Each number is 128 + 24 x the weight over the matrix's rms, rounded and kept within 0 to 255. Layers, rows and columns count from 0.

# layer 13 MLP up, 256x64, rms 0.602, rows 158-255, columns 0-63
[[144 137  98 115 141 139 130  99 139 120 118 135 141 152 174 117 123 131  89 184 126  81 130 119 138 160 162 147 159 124 124  95 128 127 101  92 121 126 112 137 155 161 111 134  77 117 116 128 169 129 129 158 149 153 103 122 127 150 144 136 139  74 123 135]
 [129  94 122 168 118 110 168  79 159 110 161 163 118 103 122 148  98 163 151 142 121 149 134 111 133 123  97 119 107 123 145 147  61 149 115 121 122 105 104 166 157 118 109 148 105 115 143 110 130 107 169 110 149 125  94 168 146 120 156 163 114 169 105  88]
 [119 113 134 120 115 168 145 114 146 125 122 122 152  97  90 120 127 114 140 166 132  96  76 130 150 114  88 152 146 110 128 106 107 142  70 122  66 130 130 136 138 165 138 116 137 140 134 163 120 133 116 136 134 128 153 140  88  89 136 158 126 114 136 170]
 [130 159 109 105 134 138 147 130 148  96 116 100 118 127 120 119 111  95 141 175 126 132 104 105 115 155 114 153  79  83 122 144 127 141 130  84 173 143 122 134 150 109 156 111 122 132 132 112 145 138 134 116 128 136 171 142  83 113 119 145 123 117 147 113]
 [ 92 157 193 120 139 107  99 157 132 159 134 148 140 120 108 139 131 107 102 124 130 125 155 188 127  91 133 115 129  64 123 146 120 137 100 125 179 132  85 100 128 129 141 111 139 128 117 123 157 127 152 145 150 175 164 109 139 106 144  99 115 146 180 111]
 [149 119 132 140 132 122 170 148 103 153 111 113 146 136 152 127 124 164 162 136  96 142  92 130 141 147 134 128 145 104 112 155  67 123 104 130 129 141 139 159 115 134 134 135 131 139 142 126  85  82 174  83 132 132 126 131 114 112 149 112 125 141  87 109]
 [153 106 118 123 105 121 183 152 120 132 141 114 125 152  95  93 115 135 171 104 158 179 122 146 161 117 125 149  79 113  94 111 109 122 119 147 161 152 120 149 146 128 147 167 109  62 145 157 166 141 141 120 122 116 177 119 134 126  92 109 154 166 137 121]
 [114 123 117 165 150 157 185 170 112 160 109 110 131 113 122 111 124 124 110 123 209 109 103 111 118 139 110 131 137  60 149 144 145 125 106  97 126 124 162 107 125 140  98 120 159 109 117 144 165 119 114 116 119  85  90 133 140 154 152 121 121 116 140 125]
 [126 134 124 139 153 113  79 121 115 110 160 142 120 138 129 135 158 158 128 128 113 156 124  81 138 124 141 152 142 159 107 170 117 104  80 127 162 117 137 119 117 136 144 104 138 139 106 139 155 101 156 143 118 151 105 142 117 174 162 130 109 102  80 133]
 [134  56 102 144 117 153  96 133 142 128 112 158 160  98 136  89 150 129 159 152 129 132 141 134 150 150 103 185 149 129 110 161 110 116 140 150 175 167 135 135 154 174  96 133  92 130 119 135 122 153 113 137  85 148 119 113 131 125 117 128  98 123 119  87]
 [124  95  93 107 145 119  79 115 114 107 106 154 140 110 125 141 118 161 108 144  93 116 140 111  74  98 117 121 116 125 133 128 103 117 127 151 136 113 126 123 150 123 155 139  85 104 125 114 150 152 114  95 114 141 161 135  86 129  92 167 144 144 145 144]
 [114 125 134 131  92 106 152  89 108 184 128 123 144 143 142 110 170 113 139 162 103 188 130 126 110 121  89 128  93 129 159 138 147 103 117 129 147  90 143 147 142 124 111  98 154 143 172 165 112 133 139  93 163 121 143 154 124 132 158 128  60  85 121 144]
 [ 97 125 169 124 106 124 185 126  72 118 111 147 106 113 132 139 158 139  74 140  81 140 165 109 114 154  84 144 155 119 133 177 133 127  92 143 118 129 170 132 111 127 147 135 131 145 108  99 141 111 155 163  96 111  92 121 125  94 100 195 138 126 144 136]
 [ 99 106 183 114 132  89 162 123 147 145  95 157 184 134 155 128 128 128 132 143 138 145 152 118 108 125 113 136 110 130 159 167 138  88 147 125 127 118 120 129 159 166 109 119 124 107 115 164 135 165  95 122 128 120 139 119 180 130 128 145 141 144  75  73]
 [154 146 152 122 165 124 141 143 118 133 178  87 136  93 126  98 137 139 123 106 127 124 119 132 130  85 119 167 125 131 108 160 122  98 117 121 137 157 110 133 123 142 176 178 132  96  87 131 148 135 105 105 137 107 174 123 112 146 102  95 178 130 160 147]
 [130 122 151 145 137 152 102 164 108 179 110 127 139 152  96 153 141 150 133 187 112  96  66 119  83 157 142 102  86 140 130 135  99 128 149 131 105 116 128 149 105 128 147 143 143 108 155 121 100 130 152 141 122 123  93 145 146 138 134 123 111 106  97  90]
 [139 142 148 120 162 131 114 161 101 148 151 108 121 109 107 101  97 103  94 101 161 125 113 118  91 109 116 102 177 104 105 102 147 136 121 146 116 104 119 123 132 168 154 132 179 117 137 139 163 169 153 118 137  82 138 181 170 124 100 135 137 101 151 140]
 [141 140 122 100 167  88 134  77  94 168 141 144 129  62 112 130 128 114 154 160 166 103 134 108 111 151 136 132 127 136 101 120 128  97 106 135 137 115 148 118 137 159 164 119 147 134 100 110  63 127  96 104 106 156 110 156 100 125  92 141 111 101 136 109]
 [126 114 158 137 144 128 139 141 100 131 115  69 138 103 119  91 127 131 155 141 133 164 146 135 102 116 127  97 122  97 146 100 152 115 156 101 145 109 161 121 113 107 114 111 135 135 109 131 176 122 160 136 132 130 166 108 120 150 152 151  76 134  98 143]
 [ 65 129 122 106 145 141 125 123  80 152 124 145 177 137 101  88 143 134 128 156 161 135 140 146  88  84 102 100 141 169 148 137 107 141 149 143 110 130 142 123 101 143 139 120 123 113 107  85 115 116 151 141 108 116 112 155 115 144  83 148 181 133 113 128]
 [102 144 125 148 126 142 108 109 135 150 156 176 146 135 121 112 116 105 158 123 104 125 145 134  77 122  90 109 131  99 115 136 123 153 137 102 115  99 103 146 119 121 117 136  97 143 170 120 159 136 171 122 109 159 103 105 108 150 117 157 141 167  94 139]
 [108 136 146  99 153 139 136 125 111 154  57 169 135 139 138 122 128 126 133 114 152 135 136 132 135 138  94 103 150 116 117 149 147  85 134 103 181 133 128 130 112 153 130 158 111 143 116 142 132 126 116 174 130  86 113 175 127 169 126 110 137  90 162 174]
 [119  84 130 161 116 161 114 135 103 136 137 119 120 109  80 135 116 131 147 153 151 115  91 145 106  88 135 141 166 122 167 155  98 167 152 154  84 169 156 132 117 177 120 136 139 138 153 159 122 111 141 134 151 116 116 140  76 116 114 135 154 127 139 129]
 [133 135 156 145 128 140 129 107 115 159 130 168 109  85 166  83 121 117  96 113 103  99 104 134 120 168 192 121  90 108  87 105 109 141 126 154 125 119 127 141 121 163 113 154 161 139 141 169 157 156 114 120 101 153 153  92 138 116 115 113 133 134 138 110]
 [114  84 138 101 102 148 123 107 143 108 135 146 118 164 167 109 149 165 108 118 129 128 104 111 168 141 140  91 165  80 140 157 153 116 140 114  85 110 148 154 118 145 147 128 147 149  93 165 151 142 120 127 124 129 129 132 164 137 165 134 161 106 110  96]
 [135 124 149  89 112 105 145 144 122 159 126 142 107 105 122 158 124 125 177 171 131 147 157 130 133 151 136 114 111 137 154 108  78 100 132 168 160  87 137 142 124 131 139 142 136  84 109 141 142 103 106 123 149 134 113 150 166 123  88 113  85 106 152 125]
 [138 128 118 127 107 156 165 125  93 125 131 207 125 100 134  99 111 128 132 122 150 181 123 115 153 124 110 130 127 120  58 119 135 110 116 160  86 130 130 136 154 155 134 151 130 104 130 158 151 172 105 121 120  90  88 108 131 135 102 111 121 171 128  96]
 [108 151  97  90 138 124 120 105  77 157 116 125 112 155 142 159 120  88  93 109 156  96 121  61 137 125 153 110 103 125  95 154 112 125 128 134 163 175 148 123 123 109 119 117 131 113 137 135 153 108 136 145 111  98 119 143 170 138 122 122 112 147 116 171]
 [108 129  86 113 104 131 125 118  93 103 106 128 135 156 102 137  97  99 136 132  92 142 126 110 116 130 156  87 138 120 138 122 117 108 131 134 162 184  87 141 157 153  89 121 134 155 156 107 154 124 141 158 129 140 110 120  92  82 113 110 171 119 116 133]
 [ 80 113 131 146 113 138  78 135 105 160 138 159 131 134 129 106 105 173 131 117 140 130 141 114  94 138 168 119 159 132 122 142  76 189 110 110  97 122 112 138 126  98 141 145 161 125 125 118 179 101  96 114 158 106  81 137 153 140 150 123 120 144 100 136]
 [146  95 118 135 118 131 116 125  95 163 123 138  79  84 139 131 118 134 143 114 106 116  95  77 133 124 113 134  94 117 142 138 154  97 112 182 103 121 140 157 150 183 120 105 101 123 130 124 121 140  83 109 145 126 129 142 162 108 121 105 137 130  98 141]
 [142  95 143 121 103 120 145  91  77 157 108 101  92 165 132 176  81 123 122  73 137 120 130 142 115 126 113 144  87 130 134 155  95 101 139 137 104 114  96 130 118 137 113 116 166 130  72 120 124 133 127 153 111 108 127  70 126 102 110 133 116  92 142 139]
 [130 129 107 144 137 138 141 119 140 151 137  81 132 124 101 114 129 188 134 162 139 124 135  94 159 132 123 134 131 105 104 115  84 108 110 125 147 158 112 122 107 103 146 156 109 129  97 154 151 137 125 131 102 100 167 153 105 135 123  99 144 108 149 144]
 [109 150 155 126 139 119 158 140 104 110  98 168 155  79  87 148 139 133 155 158 128 124 118 162  87 119 119 122 132 139 148 131  98 126 163 130 144 134 140 151 177 109 142 145 101 130 139 150 158 101  79 133 121 150 129  81 135 115 131 129 103 109 170  98]
 [158  97 131 136 115 133  89 111 120 117 147 155 154 151 108 108 124 128  87 121 122 119 179 113 126 152 132 112 175 104 114 136 107 100 165 115 163 121 114 124 186 115 114 101  86 130 114 125 123 127 132 106 117 137 156 127 138 123 147 163 169  94 161  61]
 [127  98 117 145 141 165 126 102 182 159 158 138 135 101 107 127 163 111 136 100 117 124  84 140 143 111 115 121  69 128  92 134 124 152 142 130 170 113  85 133 104 141 137 137 148 130 107 110 150 101 109 143 135 126 138 133  94 131  92 122  99 132 102  73]
 [113 106 145 129 141 139 138 122 137 161 154 110 139  76 158 121 124 138 101 140 105 104  90 123 146  75 167 113 128  93 150 130  76 189  64 109 143  93 106 120 107 163 180 142 137 113 144 143  78 163 118 155 113 136 168 153 146 145 153 159 118 147 163 103]
 [121 108 124  87 158 152 110  95 135 166 143 177 133  81 132 128 121 138 117 129 117 113 133  89 121 131 147 122 143  85 131 147 131 114 120 111 131 198 183  93 123 125 145 144 135 125 115 140 110 142 102  92 107 152 125  79 113 151 141 124 100 100 154 164]
 [109 109 114  79 103 108  86 121 110 149 101 106 179 133 114  72 109 124  97 162 129 102 102 138 127 160 110 136 149 135 128 106 119 125 131 115 139 180 121 143 169 140 121 128  94 130 115  93 153  81  95 134 110 132 133  80 125 111 140 156  81 108 138 142]
 [ 84 104 116 105 114  93  94 126 163 135 149 171 131 117 115 111 114 131 109 150 131 112 151 120 123 120 107 121 124 124 110 114 112  97  72 109 132 151 124 147  74  80 119 156 123 136 103 125 159 156 168 145 123 104 126 133 140 131 132 139  76 138 121 150]
 [135 116 130 139 146 121 160 126  80 153 176 163 148 173 130 174 100 174 131 156 125 117 181 104 112 181 122 129 136 166 124 100  98 120 143 141 139 146  92 122 113 156 147 153 110 110 122 127 151 162 179 116 151 107 108 156 137 137 128 128 107 108 125 122]
 [143 120 135 145 155 147 153 119 132 143 130 137 104 202 117 130 150 147 118 148 123  72 104 147 107 149 109 112 151 123 136  98 135  83 113  94 154 137  94 122 158 140 140  69  94 154 117 141 137 135 121 139 107 191 144 108  73 137 130 127 104 100 138 135]
 [ 79 169 150 126 117 148 123 138  89 113 124 138 143 138 133 106 168 115 128 101 163 128 123 129 114 144 112 103 131 161 118 157 107 110 120 135 125  64 152 129 157 106 102 125 109 107 120 143 100 133 104 124 143 156 105 136 123 114 103 133 149 153  67  47]
 [148 113 108 103 151 109 116 129 140 154 146 150  89 100 132  80 114 141 162 109 137 100 168 121 140 179 107 120 144 114 173 154  76 116 122 144 131 134 100 122 146 162 119 168 143 137 104 154 129 126 113 100 162  77  91 114 147 134 141 149 106 152 146 113]
 [128 127 129 170  92 154 119 136 147 118 122  88 166 119 134 134 144 110  83 112 144 131 138 121 113 166 116 163 128 154  85 157  88  91 135 139 188 159 103 103  97 174 158 100 120 140 112 124 163 112 139 152  88 149 132 111 136 146 128 126 156 129 132 128]
 [154 115 152 129 107 144 120 151 125 102 140  88 138  86 102 138 155 127 132 139  78 137 148 134  96 102 102 126 126  72  62 150 110 100 143 122 132 151  96 121 105 125 113 148 143 126  87 139  89 142 153 150 149  93 138 138 121 137 148 149 139 108 211 168]
 [115 163 107 137 104 159 128 128 124 154 113 170 114 115  83 115  87 169 124 187 144 159 117 132 150  88 154 140 122  79 139 125 135 143 123 116 143 140 133 112 149 122 131 176 134 128 142 119 158 140 129 142 117 148 162 164 141 132 149 162 134 146  88 137]
 [ 82 144 124 108 145 111 110 145 176 172 150 153 121 147 150 158  98 133  94 108  98 116  95 110  85 100 101 146 129 117 131 146 127 149  95 116 114 100 133 137 116 123 138  99 136 117  96 129 172 141 144 178 135 139 123 118 126 140 112 140 128 113  98 139]
 [152 152 140 153 186 161 138  90 161 135  97 122 113  96 122 130 159 157 165 142 134 134 154 145 153 101 147 157 182 104 145  96 115  94 139 126  86 145 146 182  89 131 139 134 119 114 141 147 114 151 150 134 124 186 138 119 127 139 145 173 110 113 142 140]
 [141 125  98  83 102 118 133 126 138 140 137 106 160 106 123 112 179 152 147 152  94 149 132 173  83 150 162 117 140 126 131 119  73 167 124 160 155 129 141 123 163 140 109 152  99 124 136 134 127  80 144 132 161  79 146 175 127 129 147 152 121 149 113 111]
 [131 100 116 125 112 162 141 127  99 114 136  67 144 145 104 116 121  95 123  78 124 125 105 129 136 144 114 112 132 149 106 144 115 116 153  88 125 136 157 116 123 158 159 110 154 111 151 135 132 106 117  60 158 151 132 120 143 141 148  75 143 139 144  96]
 [108 125 162 111 139 143 108 120 106 135 145 119 133 118 118 130 141 102 120 139 105 112 151 175 172 158 117 130 148 158 109 125 133 104 137 148 111 133 149 139  59 165 116 115 156 131 107 124 160 104 140 120 171 100 148 148 156 103  67 153  88 162 154 133]
 [ 85 141  96 151 125 123 107 151 113 164 139 128 124 109 155 124 119 143 113 150  87 135 127 100  98 150 132 117 137 117 140 154 164 132 145 143  91 147 130 132 136 126 126 144  81 135 132 121 137 128 159 161 119 148 135 134 121 135  95 150 141 141 125  55]
 [131 125 120  78 136 152 112 108 129 153 124 129 108 120 135  77 101 155 118 127 133 120 198  93 129 158 144 110 122 137 104 167  96 102 149 129 153 114 119 118 132 146 112  85 110  99 153 136 114 110  93 162 121 105 135 181 134 161 110 118  91 161  88 109]
 [182 130 169 151 126 129 133 106 115 121 150 147 111 173  97 112 126 156 133 136 123 131 124 137 130  98  68 118 142  85 115 116 121 164 135 152 145 147 137 152 126 145 115 182 106 111 158 173 124 150 102 100 122 148 129 141 176 129 112 118 163  98 151 153]
 [125 128 138 135  90 157 133 143 114 150 150 145 147 153 133 160 121 146  80 123 180 100 119 116 153 106 125 124 130 111  97 173  74 100 113 114 147 149 111 121 129 128  90 140 143 131 149 137  92 134 158  97 111 117 156 143 130 112 100 128 114 123  98 109]
 [113 119 123 176 108 111 140 144  91 159 137  93 155 109 112  89 137 139 179 146  84 169  99 140  94 125  98 146 123 116 146  78  89 106 117 162 120 142 123 135 122 116 138 149 109  98 101 179 124 125 116  83 126 129 136 129 108 107 141 140 110 133 136  96]
 [ 82  39 129 106  97 153  75 152 124 152 119 140 119 127 112 105  80 154 154 125 156 146 154 110  84 130 144 113 112 147 152 152 110 146 101 137 136 110 137 103 129 176 116 117 116 108 146 108 175 120 112 123 118 154  97 143 143 156 161 142 138 163 102 112]
 [114 108 160 140 136 117 126 127 137  97 115 123 107 137 130 169 114 161 172 139 112  92  73 123 141 145  85 130 105 143 152 143 120  97 121 161 132 169 116 134 127 122 153 135  73 145 110 129 141  77 120 158 160 155 136 136 146 153 114 164 137 163 107  98]
 [133 131 113 132 140 161 119  96 131 160  93 166 107 141  78 127 131 145 122 101 112 132  69  74 171 166 142 142 128 131 175 137 172 141 118  97 136 129 127 152 116 143 125 116 119 126 123 122 130 134  99 144 124 139 119 152 100 113 168 120 130 144 120 138]
 [ 99  72 105 100 100 155 110 160  85 113 147 148 171 141 126  71 138 125 149 118 110 135 161 129 134 143 145 147 134 128 115 105 105  94  97  99 106 120  80 107 146 168 104 111 135 123 113 118 117 109 142 103 175 118 173 129 127 141 127 152 119 108 143 124]
 [117 127 121 151 152 146 120 115  92 135 111  98 147 125 140 109 122 149 143 133  98 174 147 113 117 153 127  62 115 139 109 127 119  94 169 144 157 117  88 135 122 160 118 128 155 131 126 183  83 123 197 139  94 103 140 134 117 128  89 157 130 122 120 112]
 [141 146 165  61 164 117 100 144 115 131 146 120 166 148 158 108 135 123  82 144 123 127  98 145  90  94 130 151 137 144 103 114 109 103 151 115 130 130 108 116 126 145 127 141 135  77 100  69 108  81 141  97 111 151 171 147 134 154 138 102 158 146 151  91]
 [ 84 125 166 171 129 126 129  77 145 102 166 186 154  89 100 105 140 121 132 137 120 151  73 108 107 163 112 115 156 130  75 147 135 144 112 127 137 117 113 125 126 138 147 147 136 103 115 157 124 120 131 109 119 132 122 134 169 127 142 155  94 121 160  97]
 [126 101 111 134 106 138 146 113 140 146 148 153 154 118  89 111 129  89 142 129  96  97  92 154 137 105 120 142 142 127 138 191 119 142 111 104 152 121 124 109 128 166 148 131 175 114 114 102  98 183 115 142 151 145 117 154 163 125 115 158  93 114 132 148]
 [113 156 123 148 104 142 152 135 132 137 103 133 120 131 113 105 145  94 150  96  97 110 136 162 104  99 174 115  92 121 137 129 106  99 105 114 120 139 153 131  85 192 144 122 148 150 133 180 120 180 156 128 116 120 142  98 156 123 117 147 156 146 183 124]
 [152 126 147 112 118 132  92 111 144 142 116 128 120 163  80 155 175 130 145 145 131 170 143 131 148 152  92 113 110 119  99 122  86 110 105 122 118 137 128 121 120 143 101 132 132 137 156 138 154 156 138 102  88 101 167 126 109 114 105 128 118  86  99 158]
 [119 127 147 104 151 123 120 142  97 128 158 142 136 107 151 113  85 111 128 137 126 144 136 106 128 129 102  90 161 103 115 127 131  96 144 127 184  70 126 118 148 149 140  90 135 132 102 131 113 151 114 112 137 158 129 136 131 143 146  97 153 160 114  65]
 [150 168 101 128 147  76 174 120 134 145 100 154  96 162 144  87 155 122 156 105  92 123  80 137  88 111 136 127 127  83 153 154  74 100 105 148 157 139 133 147 180 121 116 131  94 126 108 116 124 136 144 139 134 120 112 131 143  92 152 140  92 143 102 106]
 [156 100 132 126 113 157 111 130  94 124 153 113 122 121 142 124 131 120 133 112 124 120 114 140 125 114 177 108 124  86 124  94 121 134 174 106 168  66 161 141  94 130 167 148 192 147  86 141 126 126 196 129 134 130 141 171 118 143 132 122  97 129 132 128]
 [109 158 116 120 127 130 151 139 124 134  93 156 124 107 119 131 128 112 127 120 146 128 163 119  87 124 138 143 134 112 107 118  97  92 124 145 149  91 127 161 130  96 154 107 136 100 131 166 155 135 148 135 135 152 155  66  97 127  87 122 125 150 125 125]
 [111 106 117 108 117 136 132 130 169 162  99  93  75 105 120 160 144 110 139  79 144 102 103 139  99 129  93 122 147 140 140 169 116 160 120 123 100 169 131 135 160 158 139 140 120 148 126 134 168  86 110 134 165 153 102  81 112 134 157 110 179  93 151 125]
 [181 142 152 147  95 157 129  73  78 133 125 145 140  93 162  80  92 139 136 123  96 104 134 133 116 128 145 135 115  85 112 123  91 102 135 101 142 151 122 160 152 129 166 137 152 153 175 114 100 121 145 136 121 140 113  86 150 131 107  91 126 132 145 136]
 [145 123 153 144 162 121 142 120 127 146 141 134 104 166 101 140 118 118 173 171 105 144 101 105 105 117  81  95 154  97 148 139 126 126 100 161 121 147 149 129 137 151 105 115 167 113 126 135 120 156 150 168 143 115 125 126 101 131  96 138  78 126 128 189]
 [148 127 151 109 138 126 115 136  93 127 139 172  99 177 121 102 163 112 134 140 142  86 158 157  99  69 115 120 122  84 121 127  93 120 102 117 137 121 121 113 134 120 106  93 147 122 102 149 147 122 163 143 148 131 119 165 113 112 186 120 138 133 153 151]
 [114 118 118  64 136 123 166 136 124 133 152 114 122 146  93 151  95 125 171  75 134  95 146 100  73 128 118 113 134 127 120 117 141 129 131  75 154 102  97 152 111 130 176 143 129 158 143 201 148 140  94 112 145 160 150 182 130 124 128 145 133 106 126 148]
 [131  75 147 140 117  91  88 132 109 156 119 124 167 134  95 118 111 119 122 123 140 130 121 163  94 171 103 101 114 141 140 145 142 130  94 106 133 125 122 149 124 123 186 117 147 162 136 105 164 119 111 126 129 105 126 129 107 153 161  88 126 132 115 122]
 [124 140 165 104 123 132 159 138 134 121 121 132 115 127  96 136 137 144 163  92 177 104 154 145 134  94 136 131  99 126 141 196 131  88 140 141 109 152  82 133 130 131 170 128 158 113 103 102 174 169 181 125 145 122 116 114 118 168  96 123 144  85 184 124]
 [144 132 151 104  89 148 107 145 109 165 127 119 118 122 158 128 146 117 103 105 158 112 141 123 141 138 131 170 152 103 114 109 127 101 117 153 127 167 156 130 107 113 147 121  75 151 135 148 136 151 136 171  90 112 104 140 149 143 140 148 139 160 157  78]
 [115 136 139 147 136 150 140  90 125 166 135 137 130 146  61 129 124 143 131 106 114 132 127 148 112 130 133 124 129  97 170 146 156 119 151 118 137 119 116 106 154 130 124 128 110 139 130 168 142 112 146  80 158 114 155 111 120 104 116 101 137 156 144 154]
 [136 127 147 155 104 198 139  91 122 153 154  93 123 137 131 154  94 133 122 101 139  90  85 134 147 166 102 136 119 154 101 146 108 120 133  99 153 162 110 145 118 108 108 139 139 155  93 149 127 124 122 163 121 156 121 155 128 115 138 144 165  81 113 143]
 [151 174 133 134 128 106 127  99 159 193 138 163 140 113 154 175 124 139 125 172  75 131 151  78 122 118 127 127 120 166 148 120 109 105 132 178 134 136 117 143 176 160 127 150 119  98  97 120 159 136 133  95 144 108 164 179 111 113 114 155 125 120 137 140]
 [ 81 112 102 128  80 146 123 126  67 150 154 126 154 112  84  75 154 138 137 158 101 163 164 117  98 129 152 146 125 160 139 155  94 114 129 149 155  72 156 127 110 139  98 151  91 125 143 125 148 126 136 142  99 132  80 125 154 129 140 114 132 167 117 133]
 [110  82  94 155  84 101 133 133 105  77 118  98 110 137 107 131 136 136 105 115 153 129 115 141 103 119 133 146 167 122 120 127 101  53 119  93  95 168 129 135 141 153  90 157 106 133 159 128 146  93 101 125 118 122 125 173 170 110 123 131 137 152 145 112]
 [130 137 123  88 153 139 172 184 142 128 134 128 115 104 122 127 100 130 150 145 139 113 120 128  77 127 135 144  74  85  90 165 105 151  80 105 111 131 107 115 121 160 126 133 114 149 111 141 195 131 104 132 139 163 105 127 113  95 127 148 132 103 100 128]
 [114 144 145 104 110 166  95  91 146 104 119 106 140  88 138 121 130 155 119 119 161 119 124 124 160 114 172 161 150 119 106 123 114  97  74  98 138 105 146 115 137 134 158 135 120 106 125 130 142  88 111 146 131 140 138 169 136 143 110 149 168 145 109 125]
 [116 108 152 183 148 167 147 174 106 152  91  87 153 154 125 113 102 135  77 124 127 188 110 133 127 118 127 135 162 149 150 151 140  95  86 154 116 149 107 135 148 139 103 145 123 129  94 119 142 132 160 153  97 122 146 120 134  92  71 143 113 112 148  89]
 [167 134 174 107 139 152 134 148 113  80 176 181 102 134 125 100 120 147 130 104  89 126  95 136 121 125 128 141 120 102 118 142 115  95 117 134 142 164 110 131 119 157  86 120  83 155 135 145  99 133 126 132 109 152 124 166 104 118  99 149 142 126 182 113]
 [147 146 115  90 127 130 136 145 152 132  88 159 178 128 121  93 123  95 127 119  94 117 186 166 125 127 126 150 118  88 146 143 105 104 129 143 163 131 110 150 113 145 160 126 150 148  89 108 157 146 127 138 115 134 129 154 139 138 161 118 131 112 141 104]
 [ 95 140 136 125 207  95 142  89 153 127 172 135 181 127 142 143 135 154 155 155 158 123 114 107  98 110 122 117 138 128 113 138 131 110 143 135 129 127 171 129 156 181 126 170 109 135 103 139 159 129 152 130 116  92  92 132 146 134  81 159 126 119 127 122]
 [137 139 112 173 135 110 120 119  97 127 131 104 138  96 139 162 159 110 132 125 131 124 154 113 115  60 140 146 115 122 133 138 130 120  73 116 159 136 160 140 105 157 170 174 119 152 123 138 160 120 130 138 155 161 104 147 169 118 120 106 163 126 137 135]
 [120 119  75 124 110 106 108 173 118 100 120 113 162 120  99 100 126 145  99 100 100 171 122 143 104 119  95 133 142 104  75 145 116  89 127 144 130 180 126 128 183 138  57 130 121 132  82 108 130 151 148  91 114  91 144 142  87 133 153 124 136 142 113 138]
 [127 114 145 130 148 118 106 147 155 133 154 139 143 154 148  82 124 116  83 127 133 134 111 150 110 116 121  98 102  90 130 157  90 124 154 129 162 120  89 127 141 111 132 104 136 136  91 100 162 109 132 147 132 115 157 141 176 140  79 106 144 114 127  90]
 [172 130 153 158 115 128 143 108  91 143 122  92 114 148  89 161 160 121 141 158 112 176 131 117 137  95 119 102 111 156 181 106 139 127 122 144 148 140 145 115 135 123 152 134 136 168 137 136 112 122 161 116 129 156 164 149  90 140 120 163 114 159 167 113]
 [107 132 121  95 114 127 111 131 128 129 153 151 103 159 141  92 133  84 108 150 141  91 114 144 122 142 109 166  89 161  79 122 137  88 118 152 102 129 151 159 137 122 134 174 115 141 141 116 160 150  92 121 114 116  88 165 133 147  84 128 119  98 123 118]
 [154 139 144 126 110 134 134 153 132 126 115 161  91 129 122 129 132  94  68 200 127 140 162 105 133 104 105  82  92 111  99 106 119 129 121 142 177 108 101 107 102 170 149 119  98 150 142 177 129 103 128 130 140 119 148 109  98 113 113 132  82 121 147  99]
 [119 158  82 127 162 125 128 124 140 133 155 124  94 137 128  82  98  91  92 101 141 131 159 130 138 133 124 111 128 176 146 134 101 128  96 131 153 104 170 131 138 157 149 118 163 123 112 119 102 161 175 137 152  75 181 162 122 150 131 135 117 138 129 114]
 [123 151 132 111 180 125 141 128  94 122  99 115 169 134 155 103 134 129 124 167 125 151 102  92 115 106  96 107 144 145 132 139 162 135 103 143 163 149 124 117 113 143 145 118 160 104  69 121 151 147 112  98 160 156 143 125 104 158 143 141 163 133 106 128]]